Each number is 500 + 25 x the weight over its row's rms, rounded and kept within 0 to 999. Layers, rows and columns count from 0. Numbers have three digits each. The size before them is the row's rms in percent of the matrix's.

# layer 4 attention query, 192x192, rms 0.0451, rows 0-191, columns 0-47
073:534469513510493460522519475514466485501508507435523519555514551530507539514534487479435491458472537494527466457503482500524503447512464470490499
081:532487468490519480492535534497465567445495490521494529474493556525503475477501521521464503467503517532505485478513512485484535477521475506498453
086:516495480489505453551533501516482526533461471499507513526522559520501514482545487467486511465524501509529486466524494498484534453501490508535466
102:457490458488504539476518503506461502452521522507525501495472494505497488487484539529477487470497487453483484481490519493445481543507526488520454
089:501534461499500499468483537464488523499518518478466483483493418454486492504483539464480505502472516530479501478480542491557496551507522509528484
090:490523479497453522518510511491502488505490489524466454516476479517459506489441501485496489483482526514510492501509519550485528546476460477512517
099:516446520548505475468496499554527508485458484524528459533557515484484490465520538519513527521555504517503480484500521531540505470544471456492488
096:511456539506455464510540538504515533528522513484507512539534496514482485462501518483486529506500498507499510484483492522522551525460505537436496
103:431491489511504561520511489502496439517508503499509463473460518534539508508493502536511474446467545494495482481501503464477534491555453484533478
097:473478457486483561508489544510486469537458505503515470503480510478524462520479510494458494479510550537521520504520541526501531506519483484519496
101:494494494481497522505536513443498474466537503507532490509474459469542526539493498473516530489497501492546521496485502469532530500479487511473483
100:499492466459465481477518518503457462509468497517490505463481469495512512507516468517464506483485495512487485521483487478480447515483518517487449
096:534502489498522455497521477486520531516485457519499459504523505515493482486484490532502509529529489484505509505524507506487538560519492527491490
094:478522479565544489481472486522508485476477500485493493523494497497518473488530483475497516497494489484501503451566537541457444486474456488487504
095:527498523516532561455487530490527492483521470525486520504503515498520498509458461515471475508501515508498512459495537523469561515492508482468517
118:472487478504522475502504512461517494493513493456550496518498532488539517498517548489520475451501493510479485477474520490483535435524458475531485
105:527503452484513489474481538459461495506457491475482472509510457505515512466462518531458488486447518517459478488496529486478487508454497487506522
097:537511518470469493477502462547516498527485488504517467503504513506468476521493497502510457501554468506477489461523503486541475545495497494497524
105:511504499465490453502510485517497514532515522482524454495446525508513539492538457482513513536512512471459547500472494532538518487516481482496491
125:463546534530490513554547495515520497523499496491514475469492517515484520513497474479536510515497479462501477491501503506482503540526504485507539
099:527499486536545484478549470495552492495540520472445480496499490497513459497533484473488522542523492482479467483499519468546547493521519473519492
100:455493533529516492512498462511490494531546526516510510520493490492514515515459499495465479526529501526523547485485554495500493522499507487511480
112:443514501532486525541480515476516474462531502491524491492497481511521499519482516562500489437458519517487474482474515495494526498517524443484473
107:489531453508504490508483511492479524475530497524536526469475525491515498540489484503517464494440501551521501479512512490483504498505502492545514
091:540476541531501493487500514526511484513452501497489487484531491483497528492530507504470538526522466481524527489548465538510542524532498516490523
096:553490483506471532471491510519537523492546520506492523514499469489531488496511469485493516516488543531509480513513522511465484504521462494518499
096:503484479488508482561499502494457462497490482528495545506511505523483547434553487450481499499489490503546477523470502488496523502513473515513486
105:524502510517522541475504494504479503519523510491484461523497555512573514497516520512493514544475508536519470478491517447521535475492494512491552
097:568489551531516487475438499505511484482489509512479489481518489524502494489485541506486524473494500516508538502505503503483514504514454494506494
094:507494494470461505524500544537461577473465478498555521526512495472510494496515502510457521496494459505472449457476485477478527499465563496517515
101:478559535506487481512502496529515503492468504471539518543457492500522513462486474477500489543485520499508503493478502483500543527538526453512531
102:493476502507501488559486452533475528487527500481506519507492469523512509489499489522544499540473484482481500510514490499499503461487484559542478
071:517499538516487496508480484509487484534470481513538474491462490488502455435505517496486551459514480518530527499491497506470489483518524477505521
075:508462509482500491492548534514513539478487477484567493538557525491520477495519523447478503520490514512531475498512495471457532456500544511511493
077:495517505503526500469504523458485509525490495522456516434488486493503519522491471477537519510514508512444492512514463479532486529461491505490507
081:462506566495497484539459499485472458522473516446535478470462484509496474546478466524486480510494507492491531500520497535482533525545510521531494
082:509474487490521449507472500519500493531498514504535516505473437506530488478485476499500518475486522480510512520460479542498478510491493479494507
076:467513473505504488506536526461457489465542509525474496485485508495492455522511492491473534529482505531540518510494528458469499500483476508501467
104:495504507482514528467511503496497475534461510509542509510478517527508522496544488505507508486443491530522518479539552513524509449527473511495493
100:498475497479446528461536538509470497465519468497529515526513509489470540518517560517483544470486526477530492455484526491510526431493515526489500
106:485553465518477474556489529512465471447459506502517501445467500478495497517517517497486504463451520516538486506506483471506509472502504498480552
107:494513504532505536553517554479505464505490496496525514501455507531482506498496488505466495509461507489497500499496489519481525508525486522489561
102:487523486492478461520467494494473530510496500532521512523477502526493525484556490525518472498511467472493510478518444537552461477466471453501505
107:472511517492506455491499524526505470486516461513548505524455525568459477514493487498462531482519500527493467467495457478465534464476430479495507
102:485464492496512481450497494485462519529493499466541488533518439510507475492519458491497479540491483526522550467506490512524523421541489498482488
104:515494520502462491505474493450516480512463497504518501458489466519530517505416474488498501492481521492463430497454490488523510477528477474519471
093:490495542450486513448544455517511488522523543486537514506465530526533484519493479473513464478473505486473487471490487500508530529483504540500498
106:512501539494516533492457500534510525485496545498501534469469510508514479558516491486483492489499544474475463462484493473487482533510522516497468
096:507489481488505514499519489543477507493519511528440531507449553484526477461525498515479490479503500473505478509509498519501488488482517549479473
108:527496519489519499519458480502512461512534495489523519552500473477548496524511515482499512515516503463508519486468508449475505500518502457547493
101:525527547543469526532508498495529514549500515535470523505506540516517469455502487460509525517495524461491455486501534462522469471481541495518494
112:526522508468494495491489490493495500479499478526510536501493501517487488492510475508502521539499530483495509526479496478562530506462489533511493
097:467548466559494523508474471489523515504545527505492511463557482542505498455508540506479483500467498479507508494475468469487502476482503523463474
110:485537520488519487519510526495536476490475493519517474516533481454500471506515523489515555512462515493497500541514521481520496520461486538474516
112:494443481480514472469470546500454502483474488491519491525488525494516520478466489537479475532446503444511447468499486554479437499468469492523467
105:537540494501500493517521497506484455466470524489487504478473502521499489575517507494511504523517520498468505502470463469503509499536460496479487
105:510500545501510514501499514530482517527459486484507484439515490524505456454468502539527526497454507501524464524505441492527457506492504484485493
109:513508476527564471513514495435542489486488521483502521501501478502501496510530476508469535486424496510490518550528500523498475480499493501476501
112:481526471479495544419486520494510500511528511487517468489519479508521461502528455524457498539512498502466434455526541484463499517491505539513486
110:514534503491451480500472476537513553532495515517552526532510501488510461499541491503493485506503466490499487537486496487499536488500488475520471
101:483486469472493509500530533457526495487525520516471503454479496506500470522469457513508462465458494544494508463551540505529463508495490509547512
105:525519508534506495561454530504526479523483503495516482520486489501525511542457505527504512472489452493542524522512510511448463526537474499475500
102:487464519467511482475472514507492485516464462533486492526526490456506503492557518490459541523492485484496475500516494473510518520493521526523457
116:504509483534516482446483512506482468542473531476538555499536486528513494491457472466495471461507468463548478489492496435542489508470487494512470
057:482485500504480545480486497485543501468491474500500504535431465450521423489530518533511563528439526520498477538474491484488474524479536510520480
054:493536483525507488501467523510527490510510483517508495504532466515516502493523473504529499458477443506533443460525492477526502516551479507489523
089:517531487505490456542533511552456497529494493477490512498522561531498561500501491497505506505529493537531506491558468475515523470486504513510545
076:472489461487540517477560512482494517458506510529530552503444449450523502491516540520482486448499513475486479469467495513511524549516545505571461
092:522512545544494520499458468526523485508505478549452458500537569544493534496484507500552492525535526503523515558517511474494488499498467478485535
096:466508522528521478504507497515451526505506476460483505530529499515529488465489531444505507499499468540478506498532507471516461505508553506494472
104:486502485489563471486514497498508514471492459489490529501515501507515473451514503529524476512491499439486530486522536511532515433532552486478479
100:523485498537544568481482512537482488505523499537456543480482444497483505508502505543512480483566478453521482506538535494525513467509524522470494
112:490496482495449467518464515518511488538502507535501520529465487507466497520547498482497489466506475509513506549465479508504507519509511495491510
107:513497483486481505492462486506496485547440487496508505507485477547514566457540496445530492503537487492494472508515514512504487496474526497542497
105:494519461470463503493546516464530462507531496498482498501452538497495509531509489477486502464512537482465465458491460562497517573520535518548456
098:484443512501463465530494476504514507484526501521509588483517476477506485488532472461538466524490478475538491534524551522502515502508546523488477
111:518503517497534492516544480470521538490512537495484506491489512496505486494510503515520488481471539502513532517448559506518457522488500480513486
099:502505475470466493490481503469483510507487510495513464489480432479521489515513507529466507542464476517528504507481455515513540499477486495476444
112:494487549490477469479526494502528509466498485516505513511510529518520483504529505519481482531489518498495481517499544504502532467503493492514512
108:499525486492513521553520494508531505488514500471555522458477476480474518509424529524494510496452518475444510503494497481475492540529525499525531
124:521464559516543507497500537480488512469500507499522511494543490482477518500516527511554505507468511498523495520496530481526463516502529477479523
104:507532495487517436512509526505488492474530486459519507463494518478468518477466501522528455556492469498497483483521497480507503491480501519526511
102:503509478510531471507524555505463509493532488476531530488489462462477466530497442542496527486457497489482512501497500492502457469455509545499500
102:507505497488505543527483528494499482491525532500532472509501470515512504549462530486502495463421483510456548517519534493517507499487486492479514
105:517494519540489475488502476481508462513534487533472488516495517492500476540530530467458494485492506522487464490458503498502547511546489480529455
104:534508531479472514521498514468484497477511506506503525483536484517553497475523533512525499554504526481488454505446527439446514486476519568458508
102:485493462518536493490524526503524502491463486502505505513552486525464452504491472541461515487501520484527534479462527524465498484513494471477490
110:516481499491529485458541483517472527484459516477546520466499502472521464492528528520481489477464517476520537512532525496482482468534525516464511
097:553509542488485459528542484506526515497504475435492492519463497495513483480537508498450488497488513500482493546484502485538534509487504481517485
103:487492480511514529464552490487493477469494477480523497539459440476531518496531507510507507500484511471481482529556546510494509487518511523507498
100:485460472494504472500483505496481490466504493503465499536502497524494502455512511496516512515527478515524420410509518521502518525529491487492478
107:495459490423548478493522507540477544493487553576466556498501522504534519494511512470497485469502505482514500482514475483505536492498536479482475
100:494507487514515533514519508515476511488481498479510447524455556482475523513509506487536533506477534528481477517535549462493465494494472493526524
096:530510487533541535484487524516503522510486485496493521492522537487531512500456508489497488501474538484470486528513482450504464474458501511581508
105:492505462456539530471513436523496506520507508525492509485448493467520465524547527525518471497490515485491513489474522484473448490480497522503494
103:484479509568485478537497509526519499503450509493523519506464523513464508498471498525510499531508497497512501496496470518532538512532470524511523
071:476465479545489480486476499509520520505507498480471495533482489505478499474492457524513498467517470498515503499540531506505462480482485447500535
073:524457532517479503525520526498505487524494467529511479536482445465498511529504493516454533551500508458468507535478480472480542519513477513522456
075:496503528491496460488452520505505454509473468540516498471483497508448467544508512521493485537487482484499491495488502515484520492525520554517503
102:528467543507494525485479533517507542491478525515507501518486558471499522516531507528496501544528485504522475553517538504463512475493470518529534
100:481518499475505479447510503494500474513537503511476555498499455530476483500509501502494519498520474478478460468501459498510503513522519518487485
089:472482523512520510485505488468450503484504488490564482416483501491502531525487514506454482497470503471533477484500502523497480506521491495509501
111:516533472487486476513492495509509484486474520553488495559541473472504480497530486482550509522539481511518520487462465472526545499458516496515490
111:505509525501471515506539475493532519499506496487521474529536529491498544432492528478471541528530494515501505496523530481492495509465487499461504
101:512502471490531449487473523493477522466520501522515521505519513458486503543537517509510516503511514515498471536505501514490524513493508510487504
110:486522525514466487472479486548493528528545478486492508529507502510503494450506470491505537496500480499443503550553548516459486514530512504489485
125:509506519523472526511535501513485523504537521505510509509529502498453480490479477525543532489483493530516501566483487488522445468474457499503576
108:518530530504485499514510479526476481478490466500463477471502527516474508471526492572512488493460495510443483503496493513538476521477482513514504
094:430543459493512544544483517506476457459558497519522476509494498514442496503515505534558531475488556495521472529477510477512528474459515489518486
102:493502475464467516513470504492497492493532519494486499464554445537527500524506468506501502481499472495547471526510489518462509485487494503495561
102:517537466505511480528491511486534540483496474513519531521507510518533475520503529504469494478519505483475516502453458496488541516535548505475521
111:493462500463502538495512493465472527489467531499529512542492485478499488465500500471494489538442483506532538479548459503511475487456482513453450
110:526465512518516512461510497461479534505525529519495508540505475481458480488503493486482464517444516518491491513488508451501445482476509503474456
101:478530474481519503502489480514510557481496533531487559501507510499499481514503505507515520493455509484491490516484492483474448512506476512497490
107:475479520514474491472497496534498458512491462515449508540489463485512509522527488476500512460513481499538511484472488507608513548517513485510516
106:516503459492490517490528480537534516493470516506566496517500543514495488512512501529500495489476495515560494534477469525532464518539482508530506
109:484507490452480475465530521519495495519488500504481481512507492501487499528530497563495466501529525533459497459447463505529556531491526535477498
103:506497531483459531501542491498497511535505464532487518462520457540519515497516496485511535503563517526463519478497492503524495484519495461497495
112:503450497501488490554544520492501520520527459464495478540482470496464505503504480496486520477551479490471502492508511533517533515517521503496525
093:512467513516489470530488477505523474508483491520528475477489509509510487500515504533485481492500490462515483560507443531518512469486470490488517
103:500551425517491537509510503525484531534508531535492525509522538500462521530499508525483448513527491506465512483483452532480492506515525522509501
110:500502484518517515465501508442492524513492537516516524483532478498525535473484534510509489507457503508496534491536522486496507483525510518486491
098:514515516527496510482545508459502500476514515504468480515498495532519526518537508475447521508481514457470475477490470512519514445510498522510520
105:499456506499506486534505536502514526520497505484499506528502550484495545464509533538520532514541478510488511490512490498470511460504464455532515
103:480521482481482502467533588515527481477500435527539470534466499526511521510533492501508514492499477518499528516521469480495484490488508481538527
096:473498502505469481523483456542543522524531502481482515495538522529492439476468528507524478517552507470526522525460482476501531460549514527490465
101:482467504536507527507478502481491535507500492521465504520486484511500505541492476459496485530490497509507500534516501466503503519512452478509486
106:426509526523480464478470525532481518524472500549499540533484529477504495514505505524500489503472497440493502471498517494488524512505500481561469
064:528545499451552476509540541558504491493486505509444462529541505485496490465529481505514514463524512484472512462489485496518522444496482497490520
059:532532492511514505505501505466512514477492523490511512476450492476486495533501537485475508492522513483489519511460504511505483543500532568508487
076:520482516430508510440509469508515507518513474507461526502497493512491486511510515501559511521548490506473483474498454499525476481473505498484491
088:499544487435533421484511475491507515495490465481463551504563531500503462473534447518550482513539510524533525474515437501515514480495490537470517
097:525540531491498528484489466479579474503530479534436490530459511526516541487504543528538498501554498488491506495484509485504516482487495505499470
083:494503486503454462529527535493510569534450500512494522466517470492553465477512503459500492509491517491491497470477482512531505509520491510505480
102:526460517530531502478490508478478502526463497506512481519520520504481467488461513528515507532550496498535526511512484505499460464507481503522531
088:484506512541517484483501505523456489513501449535471509521500443479476505529545469512509544514502481489493515500455490469560486492472534496503501
106:517480500472486490471511511514487504505494516509485474541509494470502513529492508525494491505506505514483527491551532501472491503517539512514512
095:532533543534467513523494470477493490534507511481558506505503464491506462507512536472510503512530541487525467530478537479502494500486475524510492
106:497497459545493443514512513519498392483496492491462493549420425500487515523479506501538531460475454522523509499500477489490501515549490469510506
103:502506560461444550492509517524506514502461512449550537513487505500496468514466523541489540514538496463509490525517534485487512522456466528545537
101:495532489484526492531523527542499517442502550506519517483494536474516457550487484515521505499478480496503454569474492492533471512539499477509528
105:528526477469483534472471514501462454509480546526483504510460509528516513478479500458491533469479530495533461493502515460495538534500552508490511
101:475515464488482496471482504480526443504529495456502505497498517492514519471467492503521525488460493534558486515536509506461482490479488535523509
093:514455467470484495479485515480502503449475494529535522480462551487513498517493485510514474518472503500484439506548490523515470498518495517472474
093:477502491468477526547532527505516493504557545474502475507500494484514524518513525487492505483493514509505479524490516497541459506530532501517514
099:507526487463515540468517477505477531513535489565445529525483532507510501485509515452507460520532482542470445468520501461499523516457500543496448
103:495473505516464487579488550516495503498495527482513480547543493486469515507496511484498517497488494503498526508482521563502497535540529468487492
108:524460524519512515464467475514482494514498454489467506449496460512488466437503468525493523510512463521481480476502482448485469500493495489508458
093:492457519524487515509505492509510519498458492521493511540472523501517559547477535455516482481500529524485481488495517527455537500531556508505525
099:445492499494521504452461484459458501470534520524461491511523459518526524515474479516480459510529518521478517505503515459518524496503514507509506
111:542516506532560519481454486520478469500522487507539521506516461524467475483501490520495514478487471490495520485514465476522446499518503455483512
104:529502464515505476513506497506524488552517460440477481516496510464507480525480499452522502452500520484483544516519464498581512512520473470519521
101:524512464498466483525513520494539476543501476527499542464451511550480497480500505459502496499509493509486483538510536561472494474479484479519493
110:502494478519504507497500515485503466522500514536438457511492512516444570482461510476501488483482501498472516468489458515475529545500459506483492
104:442501487478485515509510487471492448515468496515491519474484531498500498531494485477481510456449506519488483437510498481529501539541425479517515
103:532494551455490491491518492520494558466492510502541542482503563456508512524531487507502501528468524524468496508478531488495478482514483513495507
109:484500519481497538531504545524528511484491489513532480450503448515496509531512534525474492474560550494484489504481512467443449549505530535500492
105:543504528526511441528493512529485457494496525487477491513486526545536507508487501461525522482486497492515520523500466518483427510511498449481545
106:457459483529497410490486537493518519500469505474534493502497489498505513519503438490480470476478489471493519467499485487555495483499496502483513
088:527494532472513526440470513512477515525535461518510501511489472475498492476501527568494481535558511508482550474506468471465497489482467486519506
091:503494494481493425527511540483481449461529454510475489551494552488467519536541447519438493524503526495530470482505500529495553468494454471491457
101:480534505506536562482536532488481548505490523524509495513506489502530491476485568504492497490517483492467511511517533451519484535500535518497480
112:467522511529519559481516524468477565483491489518463532481477487493480469490509512513524491501523533490479504507497544443519489532482536509499460
078:498528488528526541484531523461498539464498516479498537479507429507515461484494559513489513499473510459452489519457501446506492520516511516495476
108:491529470506521547467527498481507547462505541492513521508506452493507471481502535504496513453493479484482510537458526454510505523533527533499494
095:494533524509466449536490516471516480489494489488497500484504488495496476497500503530505463469531474510498470508500476514486533467521496475532504
092:503464512501514502534480503492512542502530458530505532501475521495524509498501467489531533498493508542505497468486516504515513520496485470509495
098:527500470493509493520517493508504513552484504561469483487542540508484505514512563503449461506530502509458551516520481501490501488490503480509499
105:507522484520492448530543446495545491544471546503459486519512509486556534477510513477506495536491499492544542461499520492473501490543520484511502
098:539513545516525508520526460491522490502510524530526473497517512481493527462469475512540447475530479526472482476499480481511530549480476514497528
108:528512517522463447533466519546539468501515492525513502484506451527489528483489464482518501535496517479522483508508474525505490483489538477514516
098:509499541523500543465536496500485482461475478454479467473498496497456475491488483505503538489493521523508512491539549458483507505490528507469493
099:510500510473495492476512509466487519498489460501516501499521540481486511522458551518504479464493503505469516493505494450510537511537470496508479
106:515497555522485523458488493480516530467524521450472498487553525533492500503497525495475475535511512529548484500512505483495500496499467527506533
095:498518469477507522504494504487507515512494499496514485482502494509518506514491501449492480490447463479496471480477493513509540447457540477490533
100:484466528504501513540461524456535462486503529489485489523522460514490517508490467495485498510528475517505534497500503455483445530523512498531511
106:499504519471548472512462466512500498508471531490559487506505484535503548529460530480527499466449476483547460464475516485499502501517455508478486
100:498458508490530433528514522474482475469527487476500483494487507482451512462527535523495493518469491508522525522498521492459505485496523479498491
094:528505513525505508540506459468508517466529516488500546514489537527515493502451493516512472535484466515468459494548496533568493507536531467475476
108:483479531486491486483455465505526516524470499504499550485510522519484507523469518495489507497537487467521500452466512505563466519486485479531467
100:531511505487497506497464514524484480460466504507505499490472466485464483530537521490523503523506543510535491473537518545496506458499510522534487
100:525487490521478472507496517505527497514469517517536497509531509508541470487477493483478506532508459563538525468513546488500515516504497466460518
101:515486511513501509518461539515511514494568524514513536468452504495511471488483490517476500508473510457461469510485494500552521549503498525531475
101:459456514506505498506490513509515484491502472524540474443505505513503500517479515498491458525530529505480508482488536495482507493512521516530489
098:471502472479532454504517503496445464495489496488502489521482492450539458478502486517491512504480538450506490505508505528493526523496509486445476
097:467489480494499515520498500507513563499517544532478544512520482516486488461468511466497490496508492510493542469496494493486479513483535480500478
093:548519500497540514514478474502527497488497540500512502528515494536501503499461532523460483557498508511458521494567499537482491526500499506461511
112:468477509481485532544506558493485455474463478499534487529507472521513472531455508507490470494523484487529499502535518545526508525501510502555470
092:513460448529558492524506491514545512513521520519479489489440521497502486507499507500483501456448481531524569509531487533510507543489539480539515
107:479488539491517520539513465520518495487456474491518499483506543470500492505487543488451466494461510489499490480547514517531506530511472529490540
103:503489495488498492490496503497491506498538491476507496483507471487487495456525515483537503476510508501534514477523449470515489465497470513495535
102:517452511483441517528496527500531527508518527551527474500479481486464504537498474521498502474470513489531476533566541493500547528475545502505506